config = dict(
    norm_eps=1e-06,
    qk_norm=True,
    tie_embeddings=False,
    parallel_block=False,
    init_std_up=0.027,
    beta1=0.9,
    decay_shape='linear',
    doc_mask=True,
)
Each number is 128 + 24 x the weight over its row's rms, rounded and kept within 0 to 255. Layers, rows and columns count from 0. The size above them is the row's rms in percent of the matrix's.

# layer 3 attention output (transposed), 512x512, rms 0.0562, rows 33-37,97-101,161-165,225-229, columns 256-383
size [ 96  99 101  98 104 103 109 108 103 107 104  97 100  92  98 101  95  92 103  96]
[[108 102  94 165 138 119 126  83 110 140  83 103  91  80 154 123 145 131 171 138 174 185 121 119 139 107  72 156 141 134  90 134 156 138 110 122 132 140 112 112  93 132  89 153 152  65 148 145 173 174 142 105  82  80  91 138 112 144 157  86 138 163 178  97  95 201 158 142 118 202  88 108 175 143 128 106 113 142 137 100 151 186 153 118 130 158 110 112 179 141 121 132 114 155 122  90 113 145 129  90 146 120 125 142 114 143 143 107 140 138 126 125 124 147 117 103 135  88 115 109 140 154 139 166 130 112 117 152]
 [104 156 107 108 149 102 122 111 149 148  98  99 157 136 126 112 130 143 124 146 126 136  84 131  39 142 115 100 138 133 121  71 166 109 146 184 122 160 103 124 162  82 148 104  92 121 128  92 152 110 173 101 166 136 111 137 168 141 115 183 148 112 129 131 151 112 133 139 173 129 140 138 109 138 101 142 108 161 118 131 126 115 131 115 127 140 133 179 162 118 149 105 151 134 113 138 119  93 119 115 148 186 109 120 109 117 154 109 106 121  97 127 130 118 130 133 139  64 134 155 132 101 108 129 130 135 156 134]
 [160 171 136 162 119 113 101  96 122 117  93 131 133 151 147 146 143 128 126 155 151 109 192 145 127 140 133  93 143 118 116 162  92 116 134 160 175 131 130 152 110  99 166 112 135 125 123 128  94 151 143 147 153 139 128  93 156 137  82 152 111 108  69 142 141 122 143 102 100  94  93  94 141 159  99 132 171 150 133  72 143 136 113 186 155 104 106 123 121 130  85 126  90 144 133 138 138 101  89 144 120 118 136 164 119  90  98 100 133 130 143 135 150 157 140 144 109 132 132 138 170 111 140 124 148 132 145 118]
 [136 194 149 156 103 108  43 114 149  88 130 122 118 129 121  76 109 132 135 135 105 172 152 136 113 161 108  87 106 123 121 107 133  89 138 126 133 180 129 118 163 113 115  94 109  95  82  97 175 117 174 117 151 170 106 217 140 113 139 119  79 109 151 124 131 117 112 140  87 138  87 166 150 172 121 172 131 146 140 144  79 152 156 112 141 139 141 139 146 143  94 112 131 128  83 152 129 102 160 118 131 126 143 133  97 119 127 163 161 151  75 151 105  93 165 127 145 122 138 103  97 120  87 159  89 119 139 127]
 [111 115 166 117 115 135 138 136 148 127 102 104 127 137  84 104 134 116 118 135 156  79 139 171 141  94 102 126 133 135  96  76 107 152 122 107 144 149 120 121 119 128 127  98 132 140 163 126 158 161 139 172 120 107 140 127 133 117 125 115 128 159 118 137 153 114 156 104 152 123  73 138 163 116  99 123  97 142 129 134  66 128 154 108  99 120 128 133 161 148 143 158 129 140 142 158 132 132 138 165 126 101 182 184 135 100 132  87 104  82 151 170 154 117 128 111 160 142 105 113 136 168 160  78 150 124 138 123]
 [133 148 129 103 151 109 117 137 185 133 141 143  77 145 176  91 108 113  60  89 149 117 115 134 115 110 146 130 144 169 122 153 129 142 109 146 139 148 166 172  98 173 145  95 131 142 102 146 105 129 177 143 110 127 151 111 144 121 126 185 135 120 162 132 137 109 122  94 132 129 117 150  96 130  98 187 128 161 147 121 126 117 121 173 117 129 112 135 134 127 151 124 107 135 125 135 141 113 146 132 148 125 166 169 160 153 108 102 120 113 135  88 164 134 153 100 113 108 165 130 151 137 123 123 124 190 142 104]
 [101 127 133 127 143 144 151  99  79 118 157 116 104  98 183 144 129 141 196 130 122 113 109 173 198  73 114 135  97 101 144 147  98 121 172  99 108 132 123 114 130 152  94 125 127 153 115 108 128  93 157 109 107 138 119  84 155 142 148 144 130 102 140  71 117 136 126 113  74 100  89 120 164 136 134 144 122 122  87 107 124  92 156 142 151  92 124 123 132 129 158 130 131 127 145 116 133 149 169 165 112 146 105 167 111 133 129 131  74 130 122 136  89 121 171 106 139 193  87 115 134 127 114 115  98 119 130 142]
 [135 139 114 207 118 148 177 121 136 134 119 160 148 119 153  98 176 142 106 104  82  90 108 103 109 139 145 148 150 138  77 113 146 147 127  96 108 138 157 136 120  93  85 107 150 138 104 134 128 107 126 146 130 116 102 153  73 134 115 116 101 160 115 132 148 139 138 124 106 101 115 133 119 134 159 135 108  93 141  97 103  84 141  70 132 115 136 158 148 134 115 145 166 130 111 135 160 118 129  83 120 120 152 125 101 155 150 127 143 148 117 136 143 148 117 118 124 103 164 122 123 135 192 181 153 192  96 170]
 [145  93 146 108 151 123 183 152  84 153 120 128 156 149 139 127 121 158 125 151 173 125 130 140 119 109 135 145 166 154 133 183 113 181 113 136 143 134 150 130  96 123 111 163 147 176 143 111 140 119  84 118  90  87  91 126 111 133 199 144 115 140 108 113  81 134 119  94 111 129 123 112 136 129 138 100 125 101 132  98 114 121 122 163 125 138 173 142 142 112 175 113 126 121  99 124 145 140 101  77 142 107 122 127 129  73 120 104 105 124 160 139 123 133  89 103 107 113 105  58 133 145 143 153 152 138  82 128]
 [136 148 100 130  93 102 126  82 141 155 166 135 160 108 136 125 132 114 149 114 100 135 121 134 140 176 139 136 129 101 166 150 154 157 124 143 136 119 105 114 140 143 137  90 151 110 113  82  83 103 124 157 125 118  79 135 124 149 140 145 136 132 149 101 129 145 112 135 151 112 140  82  86 163 117 124 140 166  93 129 127 146 181 125 129 137 102 107 173 125 149 128 149 113 139  95 160  83 125 129 116 126  90 123 116 133 142 155 104 138  98 132 130 132 124 135 103 115 164 137 124 152 141 197 151 139 101 179]
 [115 138 143  92 107 105 121 177  98 129 166 105 168 120  97 199 143 129 176 112 114 100 152 153 144 156 189 104 141 127 161 139 140  98  92 107 127  72 146 106 143 110 137 108 137 113 144 106 102 116 155 117 119 157 133 162 147 132 115 115 135 119 138 138 151 155 116 146 106 106 155 170 113 167 145  80 136 118 108 143 108 102 147  89  95 142 111 124 153 119 120 129 124  86 147 145 113 155 114 170 122 143 136 133 166 115 140 140  91  56 120 143 122 133 115 131 155 116 133 127 136 130 125  74 128 113 110 171]
 [197 108 104 153 127 175 153 142 160  93  88 132 160 159 162 113 165 126  98 125 118 144 140 147 130 122 125 200 124 130 100 113 147  91 109 104 141 116 110 110 105 143 126 149  92 131 117 163 105 141 157 129 117 134 118 146 118 141 109 149 153 150 136 116 126  97  98 144 117 117 131 126 123 127 112 141 129 121 127 150 123 159  83 115 145 137  93 131 147 170 139 156 116 117 143  80 155  96 120  87 135 107 144 140 167 122 130 141 141 119 139 146 153 139 125 115 111 137 144 143 121 143 160 152 121 123 121 179]
 [ 89  92 154 148 122 131 107 157 168 153 117 126 127 136 142 109 112 149 162  74 171 173  80 135 135 154  87 115 121 150 117 120 118 130  96 139 127 133 137 143 124 133  68 108 139 149 115 136 144 117 114 137 105 135 167  91 146 175 125 103 132 109 177 163 116 122 116 141 162 129 136 132 131  93  92 142 142 116 133 133 130 102 113 156  88 149 130 107 123 116 130  56 123  96 162 124  98 134 122 104 139 134 142 128 172 132 135 140 103 127 130 163 121 106 149 130 144 128  93 120 115 129 153 110  79  83 138 100]
 [ 91 165 106 131  85 118 143  94 140 154 153 135 129  79 127 116  89 126 118 111 117  99 134 134 146 107 128 158 124  94 151 146  93 140 133 175 141  95 112 137  92 139 152 131 149 112 126 126 118 114 130 153 150 128 165 124 144 144 108  93 160 116 111 134 155 133 142 131 101 129 139 135 151 127 115 135 124 114 171 148 109  94 120 140 119 133 126 129 130 112 153 134 124 195 200 139  74 140 103 132 149 148  99 155  92 119  71 144 114  79  98 133 152 160 130 158 120 152 111 173 114 114 157 139 148  91 108 123]
 [119 140 120 114 119 127 105 111 100 127 110 161  95 166 119 175 143 137 149 107  84 155 105 177 126 152 146 147 113 125 117 108 116  98 129  94  98 111 141 113 144  95 168 156 128 155 131 122 133 117 139 136 142 119 134 116 134 108 115 123 141 160 116 132  83 112  92 138 117 120 147 115 127 107 131 138 152 113 127 122 167 108 117  97 116 108 108 152 105  93  98 117 120 153 103 164 161 126 117 103  98 130 162  81 153 154 112 114 174 148 132 135 106 121  97 140  70 130  93 116  94 130  81 105 123  93 107 121]
 [152 119 129 136  98 145 156 140 137 127 145  84 124 197 110 122 147 108 119 129 123 163 119 119 109  90  97 154 122 105 121 110  99 139 165 167  90 111 136 162 102 133 112 144 117 143 121 110 113  93 122 152 135 116 122 152 121 109 139 100 141 146 125 146 118  86  87 138 122  78 133 131  91 129 126  89 119 161 168 120 136 136 158 133 122  82 148 143  83 140 116 150 146 128 148 138 178 107 124  96 134 127 128  90  93 112  99 201 186 178 163 134 107 123 126 126 121 163 146 186  93  87 125 135 167 147 163 137]
 [106 138 116  99 144 100 127 117 106 127 119 132 140 108  92 131 120 107  56 121 109 114 125 109 133  98 122 124 113 113 145 150 106 155  96 123 153 134 153 123  96 136 161  92 121 127 135 126 168 181 135 172 136  97 134 142  90 135 117  60 117 134 146 148 142 150 138  94 135 109 114 122 123 112 160 123  89  76 133  98 130 120 123 156 130 140 152 115  81 123 139 113 120 121 126 149  82 124 114  70 159 115 131 106 153 133 142 150 175 160 116 138 126 132 112 116 108 113 176 115 143 120 122 103 128 119 123 104]
 [ 96 152 108  59 146 116 159 122 173 130 132 153  78 111 124 167 135  81 113 151 124 142 102 167 117 102 151 200 121 150 160 147 132 103 132 138 149 146 108 104 146 163 135 127  89  95 167 130 159 114 122 132 132 101 120 109 114 125 173 103 165 122 139 139 115  84 104 105 129 140 131 132 145 127 147 154 115 121 144 175 133 154 133 114 134 114  99 156 130 110 139 175 103 131 139  97 156 135 134 106 163 138 165 121 135 112 133 115  98 143 106 136 144 101  93 136 131 122 154 102 153 177  99 110 151 123  92 120]
 [120  74  99  97 137  93 120 172 147 114 114  86  93 144 149 174 152 125 102  99 132 144 119 106 118 115 189 129 103 129 126  93 112 116 120 115  98 104 111 133 134 119  93 116 110 136 140 103  76 150 141 104 110  99 130 131 151 173 105 157 169 126  80 134 164 132 149 113 158  97 115 139 110 111 126 109 143 173 127 166 142 162 138 107 127 141 102 146 116 149 119 113 120  84 151 125 110 132 156 179  78 145 130 127 159 133 151 119 113 141 148 137 114 141  70 130  95 147 110 153 171 150 151 116 171 139 115 137]
 [113 134 104 159 118 145 160 106 126 163  97  70 135 132 125 141 126 155 111 149 149 188 155  81 114  91 116 142 145 132 165 118 136  95 140 162 115 142 119 119  94 120 141 186 112 125 140 137 122 112 139 130 135 139 118 109 117 130 155 102 137 133 119 164 160 117 142 144 116 130 120 197 119 112 121 139 152 104 156 136 133 123 102 153 112 118 152 128  68 134 140 109 112 122 156 118 151 140 170 105 143 126 137 154 124 137 124 125 147 142 124 119  86 139 114 103 160 152 193 172 133 152 113 111  80 172 146 113]]
# layer 3 attention value, 128x512, rms 0.0776, rows 34-38, columns 256-383
size [103 100  98  98  97]
[[ 99 124 167 141 146 113  79 104 152 138 134 130 128 107 119 114 113 114 117  85 108 115 159 116 146 136 123 130 139 156 155 125 114 151 148 127 152 139 100 156 157 160 117 132 136 137 137 104  78 123  76 110 112 142 134 104 127 116 141 109 139 145 154  89 147 116 149 125 141 160 138  99 120 151 142 128 133 132 128 160 151  77 107 135 147 123 135 128 110 121  99 166 141 213 110 107  95 185 140 151 135 151 111 171 125 135  81 156 136 154 126 116 137 138 155 125 132 146  87 139 133 178  83 125 132  88 144  95]
 [101 106 138 114 122 137 128 129 119 109 108 152 149 144 131 142 164  97  93 131 117 128 113 100 114 127 148 117 114 123 122 136 158 124 158 118 129  91  86 149 125 100 150 145 123 125 133 120 105 113 155 126 146 166 123 167 139  78 132 116 118 135 100 122 142 139 123 158  90 146 142 126 133 130 157  91 139 133 119 108 104 118 136 118 143 130 166 150 115 125 106 126 142 127  76 158 109 120 157 157 113 138  97 107 104 114 119 136 162  97 166 103 164 143 112 131 127 156 133 148  62 126 112  98 143 133 155 150]
 [158 140 130 131 119 161 126 131 125 142  70 120 143 138  81 137 165  96  73  96 152 115 120 118 131 129 119 128  98 128 138 135 116 115 116 150 122 140 154 126 148 149 133 124 131 168  94 118 192 128 132 155  79 120 160 120  90  97 149 158  99 133 115 149 112 107 120 150 166 158 187 106 131 119 101 123 150 129 122  76 152 138 120  66 121 132 128 118 140 120 151 143 144 124  91  82 144 148 151 142 137  87 146  76 172 145 139 115 129 135 142 137 127 128 123 129 134  93 125 143 150  97  82  82  88 146 127 117]
 [133 145 154 128 148 120 122 135 166  85 153 163  93 100 179  95 120 103 166 141 106 133 114 123  75 137 132 116 139 145 137 160 143 111 141 140 155 137 128 120 140 162 144 129 136 113 103 153 119 114 142 143 119 135  99 123 153 118 115 109 178  79 172  71 156 188 153 142 123 119 139  95  60 157 123  84 146 121 106 136 112 140 138 124 141 163 131  94 166 139 138 140 149 117 130 118 108 175 102 147 147 140 119 114 147 160 127 139 111 117 121 136 188 146 165 132 141 105 148 163 151 134 169 141 126 160 147 127]
 [170 135  77 107 149 113 111 167  86 128 169 141 143 105 106 140 158 106  78 126 146 158 139 145 107  85 115 180 123 104 132 106 118 147 133 126 127 112 142 124 132 139 115 144 158 133 139 165  99 137 140 110 109 104 114 137 112 100 137 111 114 146 137 136 123 164 129 107 137 147 128 197  49 121 123  74  93 172 143 125 113 159 130 159 128 123 145 136 167 118 139 153 128 174 128 143 106 121 144 117 134 170 104 156  75 125 157  90  83 140 134 127 132 119 145 112 157 140  89 129  72 120 147 105 125 130 115 137]]